config.toml
n_layer = 9
d_model = 192
n_head = 4
n_kv_head = 4
head_dim = 64
d_mlp = 512
vocab_size = 8192
activation = "swiglu"
norm = "rmsnorm"
norm_place = "pre"
norm_eps = 1e-05
positions = "rope"
rope_base = 1000000.0
rope_fraction = 1.0
qk_norm = false
attn_scale = 0.125
bias = "none"
tie_embeddings = false
parallel_block = false
init = "normal"
init_std_qkv = 0.0332
init_std_o = 0.0
init_std_up = 0.0332
init_std_down = 0.0
optimizer = "soap_variant"
lr = 0.00574
beta1 = 0.95
beta2 = 0.95
weight_decay = 0.084
lr_head = 0.0201
grad_clip = 1.0
warmup_steps = 200
schedule = "cos"
final_lr_fraction = 0.1
batch_tokens = [65536, 131072, 196608]
seq_len = 128
doc_mask = true
train_tokens = 447400000
steps = 3533
dataset = "wikipedia_en"
Each number is 128 + 24 x the weight over its row's rms, rounded and kept within 0 to 255. Layers, rows and columns count from 0. Numbers have three digits each. The size before them is the row's rms in percent of the matrix's.

# layer 5 MLP gate, 512x192, rms 0.181, rows 142-153, columns 0-191
106:138130133085140127109153112120129098101111127171136092102142165168111141128128147103148114122136136144156148187130134113138101143154141127115102114135133076140145129127117109139102102102114097120131125113165130061097117149131144117135112140122141117143095086158130130135115116139105098082135143115137100088154128116118153126123144132093150160090141135140105155153161149153153134138155143151110146167143123151142119139116130163162107132164129148143169120130143089082100113111115107177121100091116162182108135101117138135104113197122118098095137067160126077159128142053108133117
097:139114143096131137144139162119117134128154134126144118117120109150154111102097132148158136130140132146129089147101111144123137081135089174127116155094098138108125131142125147162180066141135110102133142115136135084167123084127086153177119096126128150106130139120095137121091145104157077128120153142118137139150151075095145106136099141136109139069102122095120117152149188135103131096162145137119141071098130095078127151089118141121120115132096125152117159147147082087104102144094180122138115106129115162108136128124073162153119142116133101162141149152159143162114138118117131125
092:153133121135102130164140135111142079114132157116111155113148165112141145108114109122120163154126067186089124130102131099094132100119104112156171170105144125124130105113158126096125142149124132137115156118111116116073127108080108123112146097152157133119116136131149144173115092107148188141143096153119153146120125180143118121158119153146152101159142080112102124121119141125127121126084171109100156078119111128109180126094110127075143127154123147141128092146139136172090139161095173130115111158128090090128156125124128140120143134089113099113096140100129155109164112156110127147
097:136112147136125105117110124116131121133134169141165142093176112166098107147113114142117155153142186097100112125111128109141152149099109166134133156139147097134110114105124081146131097105136098067113134101093089122106110170104096128118125159120124150121123115158135147056112135123124131098143161134153100147103090132140134125195139126136158115115144141129103187123127146149140158166120123132145131103112126083156205081171108126127117139155127099097123116110146140089101124155128127137095156121102148149132093134140164169135093147127107101159164111157142152150115134131119111116
111:100173106117129092138125159140085103127093128117145145112127153082141067110144118152111131103187149116146126150097127111181118154104131117160119122151127111135144102111131110115130115135072178155119138081140158130114128110159146162170116089117112153154148083135130130142131146139120140147136155143133135165159099163154102143116080142126161126175166118104117115093157129158112108170108149126118153144102111124130107089121127130129091136126085119106109150122162131120102133130063110139141147157131118100083129126146124120133137160152094163107074121149164111081132144114113132164
101:132105138084146095112118093088168140082161143109129116154110138143112112128135110157138135101140108080116140121128127146107097106084065112114165135092161106125142099102076152135119095104143142138102123115176129146101109167130071102173142128134092140108115119065125119115077102120117111115145129121113113114175152147163120165126140140110141068113131103115119131090123161123109095112114160114097122153126121149162145135135155132166117105155112147144142093130152114137148110156154118115101117148136118117196110134127152144147123145119129093148104133110103164173137138120114120081
094:093123118122094107131086133068154140131104137116134147171135082102127171155122145164095128116136100173149156152103110104088161110109117130143141164099109157182101112131130131129131114155141073156108102125164130156089159121097117123140137125124136142126102116146102124087114119103138070126119088152112126107074125117159119107132141130106140166189114121126184170109076142147129127133109125128162174132113177120139127139132132143110131136128109144112129102130152140127118136127110153131121123153081172126112108152118103157126087113100134138141140120139132119156156084142186125165
103:149100116130120170073113154141123105146156170142103151106170142110142113099112115134141144095149127188125122109142109125143102100159113112143116134118130129106164113147103094133101177130140126122148167113133160117088097144132139171154087177134152159128182112100141139121121090120144164138116117114128153131135117077122154113126112112166122126155132147118118089100101112124136144141092135166108151120146119115111159108143139115176111124106104098114131089140106118093101172164137134150157159124096180157152142121123143155145150156099133159126129177117079123067090119109115153123
106:130125156127114132149157130105117118121164138129147164122121108110152133096104133109136123140163123133166121137135103126133120131178133118071116131139163141134157140158138101123124126092156124116104127062119067129108138131095148121095136120147111175170120097155137153117131136146144138153112127153135095125121111111133148102114126152130143130121106160113187137145101133074111136146096137136097037140117124106148140085169140185143097126097168135159102129089131102095143148137094151097184152174149156131129152143113137128115114146147128168144121123157140123148121097085174138158
100:135105124160079104134163152132137152154126108102113160145157141133138090162187114127171117121152119128129131185169146123172080103115134119141130120134143163101124090173114104127134144126112152088106153085119087096085140082095123108141160133118144131107103125083088101133137131140121075139150144142102153149182150131153087114107106114101136156129153122110152124125119121154120139141136151146112111103108124135110151110081113117131162138147117081135168139133120111090089125163108154129130092121102092153100136168188138124158142161119146130122099107143154131134105145144134145147
096:136125124113116089100160106138046120125152121157160128113103153152118126125150095091151076118148133117145139138132121125139111125126140163079160084099119154121103147155125155086105117167164103119126142103143138141158161155098065120130122127149139138072126139117126139146124109132170112056168150149117133137137147184131104108121103127099126132139132154138133139128147131146104162163110106133114185099118132113146101118148109134091150182129116109135182164148118134146139129176120116135178131159132124108133130114107185109139127131131135152120159158137132145124110109119138083099
093:127107123129137157117101139128120116140120105156123123124091138108141095130135168135110119132119145122119111187101144135144161177114119091131141127116117151094137113134101126131126157103115111124076169147081157156109136107114120107115166143147113132153135109142139111143151142153116131119154150115141108137138166126118148102108076107149096107117174148154116096088142067138101112109149118084132169111125138113107085046126144125099177142107089143129146121083150132089094133116115141177112121109103140182122162079162103169141150139097132107131099110150154117117123103144146120082
# layer 5 MLP up, 512x192, rms 0.185, rows 142-152, columns 0-191
097:173112141123164175090136135111159144112150152105101140111133157131104164139115165135178127114140133143182135108091157098155094131147109118155147149107134103107132132141173105131102141108141146122142123122148151033110126097148132096153123132135114172127095102203119137137126142144114116154136152136145147137121155147133127088091127133133169142119154150163120158131176141160136089134126152134102110118144114118141140167105115116106113148158147159131154119137104113132119104120070106116071089100108133127120143118123154135097100111145084114145166115154110139167145106122100151132
103:094109170151124150146173137098137105099152140182109113146117112093099129168095145119083120126092117119142091148114151149086135129150132150109113096157134136146158064070127139140113153137170097114159115095140135116100144130072110122120109162098126149081173120147192130167159111080150143140118072162123133105093153148163128167113137140135110097103126154136136142161142130138130168144115134105145116140124143140169091127092106136152132133112119154127112123130092111089143107152139112144155149111105144108125155107126142164128106115076133155147108120132136125135125148117156128139
096:068121124096159138133126151133160097121144135091105155146124125151116097184187125148146156098101158076131104113092119165128114126135110095100119110163147091096139106112127101140175131106103131131160132130148129129135102156114086141156149086120117134110118119162140108125088128123156150172143087140142132125117151136146121103094193093096080081130145113138146156137117136128111093112104127145152129161164158128115108114163172151120118133118144129092101147136083185148124124163143081143156167153117148153155146135106124093145128096152147134137105109143116131140124124126128138107
109:116149129111139155130103135151130155155156154071119091117139165158113101170107125089135080142162111114160139086112143106145134167155165129135104158119132090108150103147125114123102130153096134104090116169102127100127142138137139138100095129109133116150114114125166155136106095158085096122110159160102142119116125164109107126167132135125126121145222171124080101139083126118168112124150152086130130164156147138135133130156124142132154127178142152138110116179100112143107124132106126121125126125132146117136139139073175126159100153122117118140141131117172143142146121096106172131
113:110159124115141071125150141126140136156074119130109128143174169097174135152124110139134155146174144111142113141149170121097143092117155130174132116144126080145110128111126111096082124128104148149096128110161124153095140137109129168157131136106129138160141115129129135142129116150124115141132117128168118140084113152119101135121123123082193153219123124156153097110156109110131112148124125131121108148100130092107100088120148114097118116144074127119130110169187147148152133120073138148117151128101120142132141136129086137149143188141144167136140109153150132120124158143095108133
102:104084105116102132086117142098143130123129114160121105141114111148124090133121138138093135132162140176136137122108100131126139110139146107168127177125122110135138107150080167122162106115095076141143135140127108102187107125093098110110181134142119129104147126124129137128106124137136090131165156123105105142168116152093129108136194114121113140147133121135142162115115068100143156115104136129129127139089128112100129120114176112086093131146146096141144095086108114154148133083174138097115130095140099136101100126113151124132097108171138075146137083143180131111111112142102179120
102:133147106117123169192141126145147195160120143131125076127128121129098148119125143127142115129099136127134152125156135089134091143130096102112158146154147100138147117120133098146142100119143145156154165156152130115137093128137126127128094187145148148141141172142142158164140121142123152126102196126135157130135133149134182134105133094151111201166116130147127127113092121117107076165121159090084137125134125161111088120094135138141131150145117125112149153163099140120105124151117068146141103125094059142116091094108146147120124126147136166137124150147135138142104156122130110100
098:101151155120144179131098097166124099144133148157146168117125159134147123114104128150124122121088118115098086147139083125082126118123107120157138165100153122102150128132144096144137138173163104176150139124123134130104105122159122114204130073111145152150174135142093083146148155120127109133145168127138120127087098141152110136163114080097161115127113093174134155125152140153119110131104127149081142111134109103097123143088150107106124141101130100142155114107144161087132101083154130114087118133138104126140138103133097128150086138174116115123097127124127093121104114138082143147
094:073146125136107147110141118142129116180131147152124107147099101152142106125121120157142109179150090170153111123120115122140067101151109118128144168154141112130130125153110126106129098176121102145180095124090132171141139100133122115138118115171157173110131114166121117125074147101142147082172165117108114114144128138121104155112138133104106126153107156167154115152146107150098163132126107141122149167103092125094118169156132167126186109126133142144083146132151127133119096140097177119103133120101134113114094150136151146175164173121131144136138080109128121154144142106143125114
093:084131076141105133125147127131109111133095155083109165098129167134142137116108123109133157145136161155135134108148099080118180134105156112140128111155175116143135178126119104140135107160119119153098107152115102120129140121113157118135142093128124105116130143125139102134126116082106179109165148146172101105082115152135139124165170149103135136129116107122085084171129159123109083139154160126172113096145097131137116122140101136144068109117115129122133119145100059138097095115146113142109133129110102117093121194112094138129149112106159099133109123105134171144151101141101129157
096:100130161100125134115133125128086095155143096081141122166133140162094117115161132116156124121145105169121116098066139158161089113149098053103143134138107114114133104148159149166145112130131168107096147123096139097115072151148112145114191142153105144150148111115160116113121125127149163099135126116128086150105086155157156133140083098109132138118132112119141119082072149110092156149138094129111149125095151178112115151106103131129110119159155141084112130115141114130154107169138110114121108110107133113133143146101101135132147131151099128125114141077152137152105126119119126167
# layer 5 MLP down (transposed), 512x192, rms 0.175, rows 142-152, columns 0-191
096:125146113165115153129112117142151138073126090140120152124100179126143127086103157139148128141132179148104162139173115141146079136166171101119128126102157074103100143108103178122089144138090138142117088121111112079114185148127096131124129095098093125101095145145142140146092135167114136108138151140158133131110102111134094101144094141139134155114096154089134122109122154156094137133161167124130132140140111141145100129172120156079110133171146151153123157137133094110113126134111097112136095138176115113127149114165089107105118119142113089146131160123144117113122108105093113113
102:130117125151073102158101083105154124109127174098128121197094118097126173139121148126122116140106098142137116144133147129147125131080129116112134130144126127125086116102147135121166121112164139113132158129073148184096098102118153149109160118145080115132127172157127157069122143102102188165159095112128127125140114147127119162124113118113094119142152118142173099135111132151169134142164115084126156099129154142129096110114122131098154133074099157120131120133111100151136116129135170132139075100133123126099116135115146115102108143105107124144138106130168117118174131107168122167
095:081085140144137155137193135135121128107136133115105166095122101133108104157133113123116122121142134111178107179147100177122123113142128150147109124191142118128115092131117149157152127101104140157158186145159116125174103120128142156178140126124111114111111088153164099154128122120113124117131095101153104104092126123121150142114139095128119121129137122152126109103146146127142142103088116190130120153124161139096135152122157135113128110120132102139125176157104153152157161177148098153119115114116128157145175110122072143119102121135113079120087121105115147126175078091111130109
102:122120157194130152128128115142136120134106107130116147112123110153126146126130119160114138124139148134141115083137126158152137171142127137125146138122133131100104137126136097152141119110117079081107132099060129148164086162104112123165125148127100134106124148160148185100141108180132131095092121120138132144120131136133147165087164112155121163105134106166133103155201125149182137140102131132114123136143087122139121091121109110099129170140134113148136110115129123087118141063135134106113140144135044148203101126133129138146118120122125121152171165091126126129109127153130150136
106:109116121132099108131080132106117175128090123131140095172145127083147119153104136137180127174130110184148164148117131147135144092173158135154116106154130084136122125152123153113170179146144122150137186110138106134106117214123107121175144114178118081143144111145131146135141123130150102160142126118134128175145124142112150111117158115164115142160140114148145110118129106100147149119119116104133150162093120165088106144127150106150127118130134132165130138122144134147085130072121156157101157111101149152144143091126168097145157143137130154101135085117128141123093111148134124134
109:111147125142163119091146110127150105128117142180172109109129070150146177153129165124133101159142183065073126127138128129182121111112154148130142133131097131146122123153103162139191129139110142136128159161077180115128143077141128136101110138127131124089113103118155104114141130118154100151089169110160174124125150132153155109147129123117114161117120116134165144130146115145115153099136114126076126104183108103115098132117156118118135124130124083127127117079147106150156143103123100133095150138127125128127129138125133119107165173131135132154157064139164108147117130131125147139
099:139121169112148149152110096094142081046106083138145120157116114128144113102109104107112155128131177116122140139099147121133154089149119133093089130115149161119152136119097153142129114120137140122064132131094098141127116158169114132135153116170107134149149109132126118069143065160113137110127100121123111129122160121142126124135113124106102113106147146143112109157159086113110118080145139149084149133161124140114133129153127138095137133135138146117086109089182182122150090126144126130123107123119109115148148136117119097102176103180137122151119110097160118062129125122105156141
097:123134115173112150134090092155101123122145132156117132104143119159161130118135109111139168156141083147137071143168107112134089154127151119156086160119110169184163091074104067071100083125141119136150116114135123134085160129123100165116104117130125111139104151150121083080141149149134137142120143111094106120104108072153169149098120112131175145148110121100123135111134148167140177122098129119108157138118146107121127083128104116114100093103133113145131122117130133126154139123122147096112149162129103142108126113158138123123060132138118109102137137129090117147123154133112139105
097:142139143133103193159151136140112161130141112147129130153116096130121136128129148099096131156126151172174117123117136132156134111111094130145130153128129183137122123195155099134090155141139132121118190117137113137108140081077117101069147125135131133149141136118121109122147125114169123147133142133103146148120131124141128093101179136173123132174096107141147136151134123155090121117151139124107121149105148110089124111123124102136139138104151131145155097120166110099098118158074131099181104141174138139122121186123115118183172157115122176116141124093118148121167132102109115175
105:100112122152139129164140118115124115128149116113109140131143114192166124133132191107187181128126159138106145094132100096153129128112136106146093128119141138142147154139145100127133127137162126133109116120148135149108074134145162162114183120139104128146144164124120070142076105123135141117148128128132129110144131161144131115144149115169155114161134172152141141123130117123138093162095120110125138095171134138161104177158084146132163136106105091109126106106100101122146126107115105165133124122125125136100176132121130147151109191145104117179137119167101130122197110099085123125
095:130139128118099124131165133122112141136116120138114100101095137091131123124121094126124141156132101166138156168093116150143121132110155149116139182148100116134172126149160167109147171143132134154114131182123133179119155141110104144157131148113143090125124159164133098131145175127158100092102094100130093119189128129155093107125162170137127140100147118088090150187153152068132127144112152156129114129123122128091096140165123118109115152093144152166149156175119111129123118124123119157112114103122185130110120142124136159128129172121069127125138097131144119123085138117129105078